Part of a small language model's weights: 4.82M parameters, RMSNorm before each block.
Each number is 128 + 24 x the weight over the matrix's rms, rounded and kept within 0 to 255. Layers, rows and columns count from 0.

# layer 2 MLP down (transposed), 512x192, rms 0.0712, rows 113-136, columns 96-191
[[156 123 156 132  74 142 138 100 100  96 118 114 130 158 119 136  93 105 162 124 153 103 135 113 138 102 132 145 124 146 142 106 167 179 124 148 116 140  95 104 137 121 103 157 157 150 129 102 115 102  87 131 138 134 151 151 136 149 125 101 103 132 131 133 185 157 141 163 143 164 127 136 128 147  74 119 134 120 136 132 105 151 160 147 122 143 102 146 134  92 153 170  91 109 130 156]
 [163 110 129 130 127 106 143 121 133 110  97 183 118  77 141 129 113 152 118 141 135 130 129 140 136 130 156 162 114 111 161 119 136 122  99 157  76 135 133 165 141 114  84 135 172 127 137 125 108 118 146 121 124 133 140 132 143 148  84 119 126 109 120 146 157 156 138 122  80 106 148 143 139 135 127  96  96 149  84 142 119 142  95 139 155 135 122 154 135 128 137 156 150  90 130 133]
 [ 87 146 138 124 129 145 114  88 138 142 148 169 119 159 145 128 119 158 136 131 164 150 175 156 151 138 139 143 129 152 131 101  95 116 111 122 125 149 160  87 152 115 124 109 150 157 116 152  78 144 133 113 101 118 115 101 121 140 118 164 173 142 114 149 105 157 151 124 144 138 148 125 140  96 118 167 115 102 130 114 140 162 110  75 128 109 125  92 144 136 129 205 148 117 129 140]
 [165  96 119 155 126 117 107 121 138 142 116 114 120 107 139 133 125 139 140 122 144 114  94 104 141 111 103 131 185 115 134 143 119  96 109 127  96 149 143 124 141 118 166 128 139 137  87 150 138 101 112 145 105 145 116 137 149 164 112 145 155 141 100 147  87 115 140 144 161 106 126 136 138 111 133 127 138 137 115 146 126 126 140 155 118 134  83 149 137 168 123 126 134 114 116 133]
 [118 155 145 127 150 142 140 111 163 157 107 114 167  96  83 140  74 131  99 162 126 109  90 126 141 130 161 132  97 121 129 137 160 122 119 154 104 168  82 122  86 151 133 123 114 100 142 145  98 122 131 165 173  78  99  59 103 148 151 137 134 165 108 178 115 103 155 185 106 133 146 129 129 152 117 159 134 157 143 165 104 167 105 121 128 145 113 127 117 125 125 118  88 150 119 150]
 [139 134 108  90 129 132 139  80 128 119 118 125 141 129 151  96 167  88 152 155 120 126 134 123  91 150 118 135 121 122 134 141 183  68 111 142 119 169 136 134 118 142 148 104 133 115  97 104 108 112  88  99 163 158 140 143 156 158 165 121 153 150 137 100  89 189  94 109 150 114 117 128 134 168 134 160  93 159 106 149 122 101  69 135 152 143 113 146 195 140 117 126 115  99 125 135]
 [116 101 150 142 110 141 147 110  93 116 135 153  92 100 128 124 122 142 111 155 129 145  83 152 160  99 111 162 167 103 110  98  87 129 133 161 106 113 113 157 104 104 138 117 110 165 141  70 184 129 157 131 102 114 111 120 111 121 149 122 100 128 170 118 148 133 137 142  96 128 101 135 119 126 113 178  79 145 151 150  83 145 146 197 124 123 105 116 131 131 121 115 166 120 108 122]
 [101 111 121 140 171 167  97 100  91 116 132 122 111 130 119 126 126  90 122 145 133 127 175 107 101 104 124 111 110 168 153 129 170 107 147 163 103 148 115 127  77 117 125 106 147 142 127 100  95 158 166  96 150 154 120 132 109 167 137 125 139 158 108 125 142 134 151 103 126 124 120 103 107 139 138 132 125 105  77 159 119 157 138  73 158 116 124 134 130  87 124  96 145 149 147 121]
 [139  99 135 143 119 130 128 179 126 159 130 104  69 123 118 201  87 135 111 120 140 160 129 141 102 149 141 108 134 143  97 118 141 170 132 105 142 115 118 129 108 107 167 120 111 126 136 173 118 145 145 108 110 140 155 131 117 115 147 132  90 118 148 119  88 152 109 156 140 151 176 138 161  95 138 113 163 195 171 128  98 117 114 145 131 147 134 122 126 163 129 136 143 109 131 153]
 [136 148 124 143 136 127  93 106 136 115 130 128 125 134 124 108 126 154 164 135 135 171 127 133 159 121  91 106 106 175 120 142 182 134 122 147 124 169 148 138 125 139 107 103 169 127 143 108 186 136 162 135 139 162 120 139 119 126 149 115 122 122 114 102  94 120 144 118 106 124 100 123 121 109 149 160 108  92 130 100 143 129 143 148 162 167 157 154 109 114  90  95  93 122 101 184]
 [120 120  96 139 147 111 150 117 150 132  84 161 189 112 113 131 145 161 129 139 129 112 117 140 135 161 130  94 117 109 125 135 109 167 106 140 141 135  71 127 129  99 131 161 103 134 154 133  80 130 137  97 134  75 145 123 121 137  81 103 116 151 149 135 121 138 111 136 131 155 133 106 120 133 126 131 167 162 121 117 152 134 127 125  55  96 136  98 134 159 110 141 149 135 112 117]
 [ 89 116 138 134 128 163 106 142 126 130 156 128 155  97 162  90 110  64 115 126 114 183 162 123 126 141 130 130 125 109 182 109 134 133 113 125 140 111 170 115 124 100 153 120 131 141 186 122 115 106 153 123 133 150 105 156 123 145  89 109 154 110  90  97 114 132 113 124 145 130  94 119 112 181 161 133 163 103 149 133 133 116 108 153 125 100 152 116 132 119 110  97 150 118 145 141]
 [104 121 136 129 115 149  76 114 166 147 104 126 104 124 155 136 126 134 110 117 124 116 163 109 105 129 129 122 154 127 140 158 131 109 118 142 107 153 140 132 138 149 119 144 158  97 146  96  85 168 124 110 120 178 167 163 116 112 159 148 104 149  97 127 107 145 131  72  88 101 137 158 142 120 125  99   0 155 127 125 139 145 123 103 146 152 135 143  88 169 129 123 122 166 130 106]
 [ 81 161  98 131 113 126 118  93 138 117 162 154 135  85 149 117 146 134 168 156 132  97 137 144 114  87 105 141 152 151 138 140  80 130 124 123 102 122 102  71 158 114 127 114  88  68 144 127 105  91 123 145 132 139 105 144 155 160 123 131 133 148 105 108 161 121 125 100 170 121 140 132 139 114 156 134 135 135 113 105 106 155 115  86 141 119 100 129  96 135 127  88 157 150 130 139]
 [132 130 128 111 117 188 132 123 149 107 108 157 113 151 130 106 133 100  80  90 137 151 152 126 120 140 150 137 165  84  73 100 110 136 142 144 127 107 148 122 131 133 141 131 117  85 170 110 125 181 118 163 133 143 143  95 146 170 125 131 107 125 122 103 110 124 107 129 154 117 131 128 145 121 113 105 109 119 135 139 137 160 109 130 138 153 131 122 106 136 125 114 136 103 136  90]
 [129 129 141 107 105 173  98 159 117 112 121 145 159 117 101 142 100 125 144 110 148 164 119 165 146  91 115 119 187 153 134 103 149 126 125 151 177 163 116  99 138 132  82 126 153  94 151 133 130 137 155 154 140 120 110  69 110 170 105 109  99 117  92 155 135 116 121 121 145 156 130 120 142 127 164 133  81 117 111 138 198 144 140  92 126 123  96 127 134 119 124 173  86  86 148 138]
 [110 125 129 122 140 118  97 124 142 135 107  97 125 162 121  98 119 176 100 132 124 137 158  93  82 164 103  85 106 157 157 157 142 135 149 145  99 138 130 113 161 123 139 153 156 132 109 113 141 146 135 109 148 154  92 144 106 209 110 140 135 113 144  90 142 124 119 109 165 116 126 125 146 142 170 106 120 165 115 142 125 152 134 120 150  86 101 145 178 162 134 154  82 165 118 123]
 [161 115 116 105 124 136 103 128 144 138 119 138 110 124 143  77 107 160 146 138 102 138 117 133 133 133 105 141 110 181 106 107 173 123 155 131 154 154 117 112 141 152 114 130 118 123 118 116 142 102 119 134 124 112  86 121 148 120 111 137 136 115 132 132 116 176 109 130 149 144 147 136 167 129 103 145  97 144 136 101 151  56 116 119 124  88 113 144 121 166 152 126 143 123 102 118]
 [132 153 153 108 118 146 149  66 129 134 111 117 151 134 147 111 131 163 131 134 131 127 126  91 114  88 145 148 131 135 119 108 114  89 131  97 101 137 149  72 162 112 170 143 145  90 107 130 100 135 134 118  98 135 134 163 116 146 107 129  94 108 142 101 114 126 126 182 126 122 151 121  86 137 158 124 166 132 149  91 143 111 144 128  94 141 133 120 133 116 114  82 129 115 107 118]
 [123 126 134 111 112 106 148 108 152 142 134 113  96 108 152 138 133  96  82  86 153 103 103 157 128 114 141 109 128 127  78 119 126 191 136 114 103 137 107 115 108 133  93  84 165 116 142 155 134 135 120 123 148  94 147 124 118 143 108 137 125 108 121 110 112 145 125 161 144 141 129 146 144  93 108  87 129 131 142 108 138 142 113 126 147 118 134  99 149  90 140 121 134 131  91 171]
 [108 120 141 107 110 126 134 120 108 117 147  99 164 144  99  98 115 102 137 127 128 111 136 137 110 109 119 137 110 154 143 146 112 118 158 138 111 153 173 164 121 101 111 120  93 126 139  70 144 155 142 105 157 110 155 118 130 130 140 138  70  80 137 138 147 136 118 115 123 129 106  95 109 119 150 131 121 111 130 140 103 128 113 122 102 118 138 135 131 149 125 129 123 149 125 135]
 [106 105 128 164 162 109 158  92 124  70 122 117 120 136  90 135 146 118  90 117 148 100 121 139 144 148 138  82 130 155 145 112 104 154 141 127 173 101  41 128 135 117 119 102 141 142 142 127 142 141 150 107 121 126 170  97  93 131  87  83 130 119 137 144  99 150 109 120 130 116 126 150 120 114 121 139 170 107 107 142 127 122 121 154 107 128 135  93 168 105 157 113 109 150 118 119]
 [145 104 129 101 130 134 163 118 156 128 103 135 131 149 114 117 131 119 126 124 113 111  98 129 140 113 141 117 102 102  92 125 145 142 129 141 102 105 145 123 128 127 116  98 172 130 144 152 177 141 132 103 160 148 185 120 123 129 133 107 155 112 158  73 135 111 137 137 151 113 138 146 123 118 103  95 132 108 123 127 136 131 161 121 114 142 156 103 123 138 106  94 126 100 130  90]
 [142 103 142 120 141 135 129 154 142  97 137 140 103 121 133 133 126 140 141 140 126 136 149  91 143 175 106 159 136 157 136 161 134 141  91 109 123 110 103 119 139 144 158 164 102 111 135 130 131 101 114 125 108 121 106 107 122 112 121 146 126 137 132 108 147 125 152 154  72 104 102 200 162 130 111  95 152 113 143 102 172 108  90 149 125 138 146 124  80 104 135 150 119  99 144 103]]
# layer 2 MLP gate, 512x192, rms 0.0793, rows 114-137, columns 96-191
[[ 81 151 132 138 117 139  99 143  99 124 173  89 141 116 120 100 122  82 115 152 114 114 146 142 124 119 125 140 110 114  84 153 132 135 125 144 139 130 150 149 130 117 129 125 140 108 117 131 127 122 131 154 117 149 101  95 121 130 152 128 122 142 136 170 105 148 144 140 116 119 164 120 125 114 135 135 152 169 116  99  96 144 118 102 134 127 151 134 159 105 138 107 155 111 151 118]
 [134  95 130  72 150 106 126 140 132 127 111 135 101 126 141  98 137 130 157 127 120  90 125 150 147 101 140 170 130 116 123 166 117 135 187 138 127 127 136 176  87  96 131 149 119  95  97 101 132 102  78 111 144 119 193 156 122  85 141 155 123  94 150 193  74 113  90 159 105 131 149 176 107 121 137 117 127  94 116 126 138 104 140 144 124 141 141 117 122 158 142 108  99 152 152  84]
 [125 152 151 118 147 156 117 129 120  90 158 139 110 102 108 137 127 142 130 109 143 150 160 148  97 116 116 133 109 118 164 146 102 112 147 103  95  97 109 135 120 132  89 137  92 141 137 130 147 114 127 113 157 141 117  98  95 131 171 130 132 110 147 157 172 164 106  89 100 116  97 145 111 161 130 143 137 150 148 135 172 142 171 102  75 115 115 145 128 104  90 128 117 151 111 134]
 [151 117  90 132 174 102 136 107 159 131 103 140 131 116 118 130 153 110 104 138 145 124 128 132 143  38 116 155 105 147 110  98  95 167 106 142 120 137 150 141 126 104 141 136 135  98 201 165 151 112 108 109 123 153  84  91 131 160 156 138 114 148 136 101 196 143 160 157 133 124 132 130 155 181 135 114 132 109 136 120 124 156 108 116 137 118 110 118 139  88 123 150 175 138 164 147]
 [134 140 114 150  91 119 121 118 118 120 129 121 123 106  94 139 127 127 176 176 113  91 144 150 100 124 112 127 131 129 125 111 136 137 125 118  92 110 141 133 167 148 113 124 112 119 154 139 117 156 140 157 132 109 128 124 130 185 115 119 141 121 147 169 140 191 112 128 124 158 129 119 104 194 121 158 112 144 114 143 120 131 128 151 161 111 101 105  88 116 128 177  87 147 112 113]
 [114 158 119 122 126 110 105  91 107 105 126 137 132 118 136 111 132  96 153 125 159 125 106 148  99 119 135 103 129 155 138 136 136 137 160 131 154 130 109 126 123 154 136 148 131 107 131  99 136 104 109  98 162 134 152 124 141 139 164 163 140 123 175 123  89 106 111 120 156 123 131 152 116 115 110 134 125 149 134 146  93 133 129  96 170 105 153 113 126 161  83 129 133 101 130 108]
 [123 117  86 123 135 149 157 138 169 122 120  88 114 142 128 100 152 152 111 154 119 141 115 143 122  96 119 163 140  96 141 128  93 159 130  99 129 133 134 136 147 107 170 140 145 138 117 126 111 128 117 120 140 141 138 112 122 122 100 101 127 130 155 142 147 117 142 132 120 131 158 133 138 145 119 120 141 137 115 160 113 160 126 131 108 129 145 141 131 115 118 166 141 131  97 153]
 [138 141  96 114 147 148 137 133 134 154 123  95 154 146 145  84 158 102 151 124 103  89 127 121 117 133 126 129 140 143 169 156 122 134 111 122 144 121 112 136 190  92 112 142 111 104  88 100 168  98 144 176 145 131 155 117 139 123 162 139 183  98 118 134 135 124 133 108 139 139 129 171 114 112 116 137 110  99 102 107 102 113 125 122 144 107 120 142 171 135 116 117 109 111 169 147]
 [149 167 148  92 156 119 112 124 120  83 177 134 130  94  81 127 143 132 141 122 138  92 162 160 169 106 125 182 144 129 147 143 144 105 107 127 134 133 194 150 166 142 111 129 102 135 154 140 135  97 157 155 130 161 123 133 125 158 119 120  94 134 133 106  88 181 156 136 137 128  77 188 147 138 140 128 145 138 168 135 163 150  93  95 119  96 124 149 138 108 112 123 143 144 126 153]
 [112  90 149 116 127 104 114 137 134 135 109  55 162 129  83 127 132 105  93 102 136 111 108 106 155 132 105 128  95 148 125 161 115 124 148  93 123 126 125 133 113 115 142  83 127 119 115 147 147 129 152 125 117 124 120 129 104 106 119 145 125 143 152 112 134 122 113  53 116 151 105 129 107 151  97 149 121 110 121 146 125 136 135 119 157 146 107 109 131 116 136 108  99 154  68 122]
 [151 112 116 141 132 146 140 133 127 127 179 143  93 130 132 126  79 127 129 147 178 123 149 103 104 118 111 151 102 161 165 112 116 143 158 102 114 146 152 163 135 124 152 158 145  72 122 128 128 134 147 133 126 136 112 156  63 120 157 102 109 118 148 125 119 104 150 142 140 141 110 119 107 106 173 104 118  62 110 129 100 131 140 122 103 112 142 137 141 132 149 100 140 154 115 125]
 [143 154 157 137 141 132 101  83 150 113 125 138 120 106 165 143 121 124 140 123 123 130 112 153 127 128 101 102 103 132 123 133 121 164 126 105  79  78 123  87 159 151 153 123 143 144 167 146 152 142 167  98 153 109 131 147 131 131 125 117 140 156 164 138 134 137 131 154  96 134 123 127 143 177 121 136 174 152 157 123 115 173 146 119 106  92 116 143 110 109  88 122  84 132 100 141]
 [118  91 148 133 151 131 100 148 100 119 179 125 146 110 112 119 127 126 108 147 117 146 123 112 136 172 132 155 115 124 102 208 107 123 142 164 124 119 107 148 153 125 116 126 149 130 135 145 168 141 136 101 170 142 133 101 122 130 117 109 159 147 155 172 106 115 145 146 172 133 141 104 130 166 121 159 113  96 171 169 170 123 115 121 114 151 113 152 140 127  89 148 114 125 115 122]
 [132 117 158 118 129 123 148 141  84 116 116 122 125 120 151  96 146 128 154 157 145 128 144 141  99 122 162 139 106 122 135 140 154 145 164 140 110 102 127 131 161 133  86 136  89 177 130 130 110 172 169 141 171  97 121 100  98  90 178 145 133 139 138 140 129  83 145  99 154 125 144 112 110 141 149 124 118 138 142 152 119 130 109 132 123 106  93 152 171 129 167 156  75 153  76 181]
 [179 154 142 118 148 130 127  94 109 118 126 110 157  90  88 109  80  82 134 135 139 134 176 125 112 103 109 123 112 119 131 146 121  90 152 135 126 160 140 129 162 107 128 141 133 140 113  84 161 147 127 114 133 104 129 151  95 166 127 116  71 109 120 146 113 101 164 158 110 118  95 103 111 138 162  87 160 149 167 152 120 137 118  95 112 154 171 184 100 123 140  94 142 138 138 161]
 [116 127 187 107 143 119 116 132  73 142 158 145 159 129 100  79 153 143 164 115  95 142 125 129 132 109 134 106 125 128 164 155 113 108 174 141  99 153 121 171 107 107 103 132 158  94 150 110  84 149 145 143 127 115 113 126 121 135 120 116 125 103 103 121 164 145 134  64 150 148 139  69 106 108 132 134 139 136 101 120 102  90 102 102 155 130 131 151  95 113 193 139  99 144  94 117]
 [130  99 109 115 120  98 150 113 122 139 144 136 107 116 122 126 150 104 134 123 113 107 133 148 143 108 124 121 112 126 145 126  95 139 120 124 130 110 135  97 162 130  97 122 135 131 148 112 180  90 124 144 141 152 144 150  99 108 170 134 117 109  93 149 125 118 157 143 126 152 124 122 146 128 145 107 113 136 140  86 139  77 119 101 154 102 153 116 163 116 113 110 136 118 181 124]
 [116  87 130  77 165 118 114 138 102 128 124  98 120 154 127 105 115 100 116 112 126  64  88 110 142 145 158 144  90 112  86 167  53 153 139 129  82 128 160 132 131  73 130 110 103  61 110 110 122 102 157 155 133 154 136 123 125 133 158 143 121  91 138 114 126 127 104  96  99 142  74 140  94 125 122 151 150  99 118 126 111  89 129 137 142 147 111 100 119 111  68 118 182 123 151 136]
 [125 126 141 101 131 132 148  94 144 161  88 121 118 140 111  98 141  98 121 107  84 148 129 195 127 173 177 104 158 139 138 124 104 156 112 141 125  83 147 138 112 132 153  88 131 114 119  64 107 146 147 139 103 110 125 139 109 131 134  99  95 142 131 118 146 152 157 132 122 127 138 136 155 177 128 151 155 166 134 139 157 111 129 118 118 117 149  55 134 116 147 122 109 143  99 129]
 [110 120 120 124 124 133 102  97 113 124 131 113 144 162 106 105 144 137 126  98 117 136 135 163 128 128 117 124  85 139 163 159 122 132 154 137 127 125 145 168 117 114 125 101 125 121 136 121 113 149 129 127 146 136 135 120 114 118 101 133 121 122 129 116  99 124 124 118 145 134 116 120 114  88 131 144 146 135 160 109 134 140 141 101 145 137 118 123 148 136 130 107 121 117 135 153]
 [148 126 103  96 157 121 142 137 139 132 113 108 139 121 127  91  86  65 111 116 122 137 143 188 129 140  95 118 172 115  95 145 118 152 126 112 133  80 142 147 134 117 119 143 118 125 133  76 166 144 122 132 107 146 127 143 149 113 142 120  75 166 146 115 132 111 110 129  99  85 123 169 100 142 181  90 151  77 104 136 135 137  95 126 125  89 146 138 141 128 161 114  90 135 114 117]
 [136 111 121 140 162 175 148  92 138 118 116 127 118 125  85 123 136 103 121 168 105 125 127 126 165 120 130 160 138 153 136 127  98 138 109  90  99 128 154 113 125 121 117 127 125 154 137 114 118 102 136 146 106 130 122 136 151 147 133 139 136 111 148 156 131 177 164 157 103 139  87 120 164 168 116 159 131 152 161 108 127 141 105 108 138 127 105  98 119 140 127 134 114 106 147 140]
 [119 124 129 105  92 110 103  85  75 130 131 115 153  85 173  92 107 139 108 139 155  89 135 128 122 107 118 119 111 132 131 126 102 154 130 124 122 133 123 155 154  96  76  93 122 123 161 149 122 127 120 137 135  89 155 110  83 119 144 128  85  88 136  88  70 138 107 141 134 149 115 157 108 102 173 134 113 112 143 138 131  89 110 147  83 139 106 125 134 141 130  80 109 110 107 143]
 [121 144 180 149 157 115  96 105 114 151 125 133 136 106 117 126 148 102 121 150 136 114 123  82 121 102 118 129 137 130  88 155 111 153 122 138 132 173 155  94 118 106 126 122 127 136 144 138 131 150 126 120 171 164 159  30 101 158 115 116  90 113 140 138 143 135 152 145 127  93 150 140 106 133 138 150 153  81 187  99  77 161 112 124 134 103  97 143 102 109 106 168 123 160 102 130]]
# layer 2 MLP up, 512x192, rms 0.0719, rows 114-137, columns 96-191
[[115 109 137 137 124  72 104 151 107 126 150 125 127 123 166  90 112 107 130 136 101 157 152 138 167 147 162 125 138 105 126 136 153 119 102 140 123 122 125 126 121 143 142 146 132  84 127 131 129  99 129 155  97 165 110 121 112 143 127 127 105 155 131 139 144 140 137 153 134 156 136 152 159 117 121  92 125 128 106 160 142  90 116 118 114 137 148 150 126 137 126  91 129 147 185  64]
 [117  97 130  87 179 120 106 131 145  87 141 128 154  83 132 105 113 123 142 112  97  99 134 106 104 139 137 135 119 118 102 168  90 120 161 119  86 119 192 121 112 106 137 167 108 105 132 125 157 108 126 129 136 163 159 159 129 120 139 133  94 137 131 136 110 101 101 152 130 120 111 123 113 166 140 133 103 112 110  85 169 130 165 113 126 132 131 108 113  72  61 143 100 129 134 135]
 [148 120 129 144 164 143 135 127 127 122 100 174 136  92 121 170 117  92 130 136 129 153 119 141 154 115 124 130 186 118 136 160  91 150 105  93 121 116 131 117 131  89 111 111 140  77 166 137 143 100 152 125 129 157 109 128 142 132 122 157 132 134 106 154 138 121 151 120  82 138 114 165 155 139 103 105 124 129 132 128 150 129 139 129 121 144 111 112 144 136 113 120 122 125 135 107]
 [138 140 129 116 116 120 172 130 138 104 122 123 100  91 131 117 138 132 149  87 130 135 125 158 116 102 147 145 127 170 121 114 176 115 101 139 103 119 141 170 153 131  75 109  75 131 123 113 141  93 121 125 147  97 100 119 139 103 147 147 139 164 115 142 165 160  99 132 118 153 135 129 149 118 120 160 135 122 129 110 127 143 126 144 163 134 161 143  85 154 166 128  95 110 136  87]
 [120  81  86 145 140 101 127  86 124  77 126 142 141 109  95  94 111 127 126 138 134 145 160  80 121 111 145 129 144 112 157 122 111 109 133 152 139 124 121 129 127 151 122 158 140 120 125 171  88 124 132 202 116 123 138 132  98 109 118 140 139 173 129 139 129 178 136 109 163 175 119  87 136 122 113 112 133 127 137  97 145 139 185  70 142  79 122 145 123 181 155  84  86 149 114 158]
 [111 146  79 143 141  96 125 162 142 179 141 167  56 137 141 149 131 100 118 125 117 131 123 101 138 131 127 159 152  93 125 168 134 154 138 124 135 113 180 110 109 104 130 126 147  98 121 100 109 105 151 138 114 134 133 124 142 145 139 125  77 121 151 144 112 142 119 116  87 143 141 136 146  98  91 119 139 117 139 119 170 126 110 106 126  86 156  94 149 125 143  86 138 136  94  79]
 [127 126 123 124 155 105 152 154 124 136 103 111 132 116 105 162 118 109  79 122 104 116 121 140 122 114 128 136 138 132  98 125 121 139 119 147 160 125 151 135 179 140 148 151 139 139 103 134 133  95 107 130  86 113 151  86 118 119 111 137 113  93 111 153 161  92  94 109 121 148 139  92 112 117 115 107 188 145 146 131  85 146 151 125 149  79 158 128 122 161 146 148 175 110  98 152]
 [133 146 108 104 117 103  93 151 118  94 151 133 108 131 109 153 121 133 117  88 106 175  99 148  96 180 114 135  89 104 143 133 156 170 155 162 111  83 116 111 128 123 123 144 121 104 150 159 156  90 132 167 115 151 136 159  66 131 129 114 132 133 126 129 128 118 148 127 130 135 148 129 170 171  97 149 138 100 103 145 137  85 141  99 140 105 163 121 105 152 116 133 114 149 116 134]
 [112 125 155 112 154 141 142  97 143 149 150 121 144 128 117 111 104 110 102 149 145 107 127 158  96 146 185  72 138 142 106 155 122 198 136 144  93 136 126 148 122 134 137 100 126  96 159 100 114 133 131 180 127 146 153 102  91 142 113 127 146 104 130 125 165 125 120 153 128 151 157 161  77 130 119 115 157  90 183 157 125 116 153 113  98  91 151 121 155 129 120 123 134 115  88 123]
 [111 124 129 162 127 149 108 124 139 101 119 126 179 116 127 110 112 130 151  91 112 110 167 149 104 164 106 100 137 129 147 165 169 114 155 147 167  90 134 102 125 118 121 124 111 125 120 122 106 155 143 141 142 103 127 162 116 105  56 140 138  97  70 118 141 134 123 143 136 129 154 144 147 102 116 110 126 140 159 122 121 119 129 143 140 118 156 158 137 141 118 178 104 111  86 128]
 [145 132 112 121 131 122 153 127 141 122 108 119 127 137 116 146 110 131  91  93 111 109 126 100 135  93 126 152 134 169  94 129 122 113 105  94 132 141 147 134 110 103  88 136 150 108 156 100 100 121 176 122 129 131 134 108 131 160 125 147  98 158 109 112 134 120 144 109 101 116  93  97 119  97 134 108  98 119 129 143 142 136 151  87 154 139 115 146 124 185 140 120 161 171 111 160]
 [140 134 108 191 168  94 113 109  98 148 109 146 104  97 146 113  77 108 133 108  99 120 132 117 124 117 137  86 120 100  91 142 138 159 124 173 151 129 146  82 121 132 116 164 201 147 121 160 159 151 139 113 136 154 109 117 114 117 149  88 156 125 150 125 157 118 108 143 133 122 190 134 127 115 113 113 156 141 120 136 130  90 126 116 169 120 109 108 116 120 139 169 114 113 109 119]
 [151  88 150 133  97  98 142  90 149 129 171 127 107 127 160 153 119 126 122 141 158 104 109 126 123 135 106 132 142 131 124 125 117 146  84 140 125 153  95 143 109  89 165 151 114 125 150 126 170 116  66 105 132 113 122 128 116 131 148 141 170 111 132 126 122 159 118 133 141 120 141 163 137 157 132 138  93 135 131 194 120 168 124 167  74 118 165 154 124 132 112 154  91 109  99 145]
 [121 153 134 131 111 143  82 135  95 108 140 120 174 101 117 155 143 105 119  85 135 152 153 136 136 115  88 155 163 118 122 149 137 127 131 143 144 116 140 130 180 135 133 127 155 118 161 132 119 173 142 124 115 141 166 102 106 132 125 175  72 138 110 120 146 217 155 117 140 100 135 131 130 138 117 140 145 127  99 133 138 111 119  89 110 130 122 168 118 127 122 139 118 104 160 118]
 [141 151 104 164 110  87 132 145 123 185 137 118 116 170 163 113 105 121 165  91 119  90 173 134 109 132 149 119 151 168  95 136 131 121 139 110 142 153 131 128  90 105 159 140 124 122 135 133 132 128 142 132 130 120 153  87 138 121 104 171  94 126 164 139 155 126 135 126 100 162 138 121 119  77 122 156 108  95 126  87 100 100 100 117 156 127 154  71 168 153 155 102 101 162  96 104]
 [112 153 149 127 124 186  93 128 186 178 171 162 107 127 118 143 124 144 143 152 132 115 105 151 163 131 146 120 129 171  68 118 131  68 120 150 110 115 112  94 184 128 138 162 108 119 146 139 149 119 159  85 130 125 128 169 156 111 101 100 135 147 164 135 131 154  77 108  83 172 128 137 129 134 135 101 139 118 138 154 110 119 139 150 155 103 102 179 119 174 117 149  99 146 155  82]
 [127 187 117 161 144 127 132  83 117  94 160 110 104 126 123 122 135 123 163 152 115 136 141 145 130 163 122 129 154 153 125 148 124 148  95 157 112 135 132 132 117  98 164 145 137  70 161 118 120 150 117 148  89 128 164 109  67 103 122 147 142 126 147 123 156 112 133 132 149  94 122 104 112  77 153  97 140  96 132 112 156 181 125  99 142 128 145 143 152 144 180 168 124 110 111 137]
 [185 134 158 173 114 116 140 104 134 113 143 107 120 117 115 118 103 121 141 134 121 115 147 110 163 150  94 123 173  94  80 104 132 150 146 122 143 168 149 149 130 176 108 121 121 128 158 143 159 133 144 136 110 114 103  91 120 110 101 149 117 106 131 111 157 116 117 160 162 134 133 117 129 126 141 131 158 126 124  78 114 132 117 107 136  89 120 141 121 121 193  77 172 117 174 118]
 [134 156 111 144 101 125 126 148 148 138  94 115 131 156 122 142 138  94 161 122 105 108  82 129 120 118 158  93 147 110  94 122 126 125 101 113 144 154 104 153 160 139  78 116 154 109 136 153 144 102 147 166 140 129 167  91 108  93 122 162 160 100 122 131 126 136 116 124 160 113 154 130 143  93 116 139 108 137 135 101  98 129 157 138 122 132 145 133 168 120  99 110  94 114 154 127]
 [108 134 167 126 130 140 183 122 135 130 157 114 141 122 133 105 119  84 113 134 144  92 175 124 120 128  96 126 120 140 134 116 121 184 155 148 113 148 163 139 132 129  67 135  98 127 148 100 141 152 143 125 142 114 121 112 132 139 150 121  99  76 156 159 177 135 112 116  90 124 135  98 147 113 148 130 162 107 120 141  79  91 118 144  78  99 113 129 121 116 139 135 117 139 120 138]
 [125 109  99 150 126 116 155 143 169  95 126 123 145 148 133 131 105 146  62 117 131 163 188 118 133 111 129 103 126 171 126 133  81 155 103  93 113 141 103 118 100 121  98 111 136 162 149 128 159 133 120 152 136  89 173 144  98 101 117 152 133 168 131 145 124 120 146 137 106 108 116 111  97 158 161 157 117 109 109 111 135 135 101 141  78 135 145 121 166 130 135 131 137 141 125 147]
 [112 114 141  88 125  84 126 116 112 139 130 121 127 132  95 142 106 132 142 123 113 108  80 156 113 158 130 103 144 134 125 124 105 122 118 136 141 105  86 131 115 157 130 112 113 145 173 136 144 132 157 110 124 132 174 144 161 131 102  75 147 114 132  78 122  82 113 148 112 100 121 109 102 138 150 104 119 120 108 127 101  84 159 132 128 125 142 130 131 126 138 146 177 124  98 140]
 [ 76 174 108 110  87 148 142 150  71 112 129 120 137 155 116 104 153 120 123 163 144 172 132 146 141 140  98 178 121 129 130 128 135  89  99 100 147 118 113 127 135 172 136 126 145 173 111 150 143 143 101 125  89 107 122 123 156  99 122 157 156 102 169 158 122 113 104 123 128 126 156 107 131  97 177 135 143  75 110 105 142 124 152 144 117 135 127 132 149 121 128 116 129  88  78  70]
 [ 90 105 134 104 115 107 158 119 125 139 143 165 153 138 135 135 107 151 100 143 150 140  97 126 148 115  87 153 113 148 135 125 129  86 117 170 155 116  91 123 117 122 132 123 116 104 154 119  54 136 143  81 142 114 104 152  89 148 133 154  78 147 118 100 160 120 139 100 104 152 118 106 145 158 142 136 136 126  63 120 169 120 124 155 123 134 134  95 102 111 155 116 101 120 134 112]]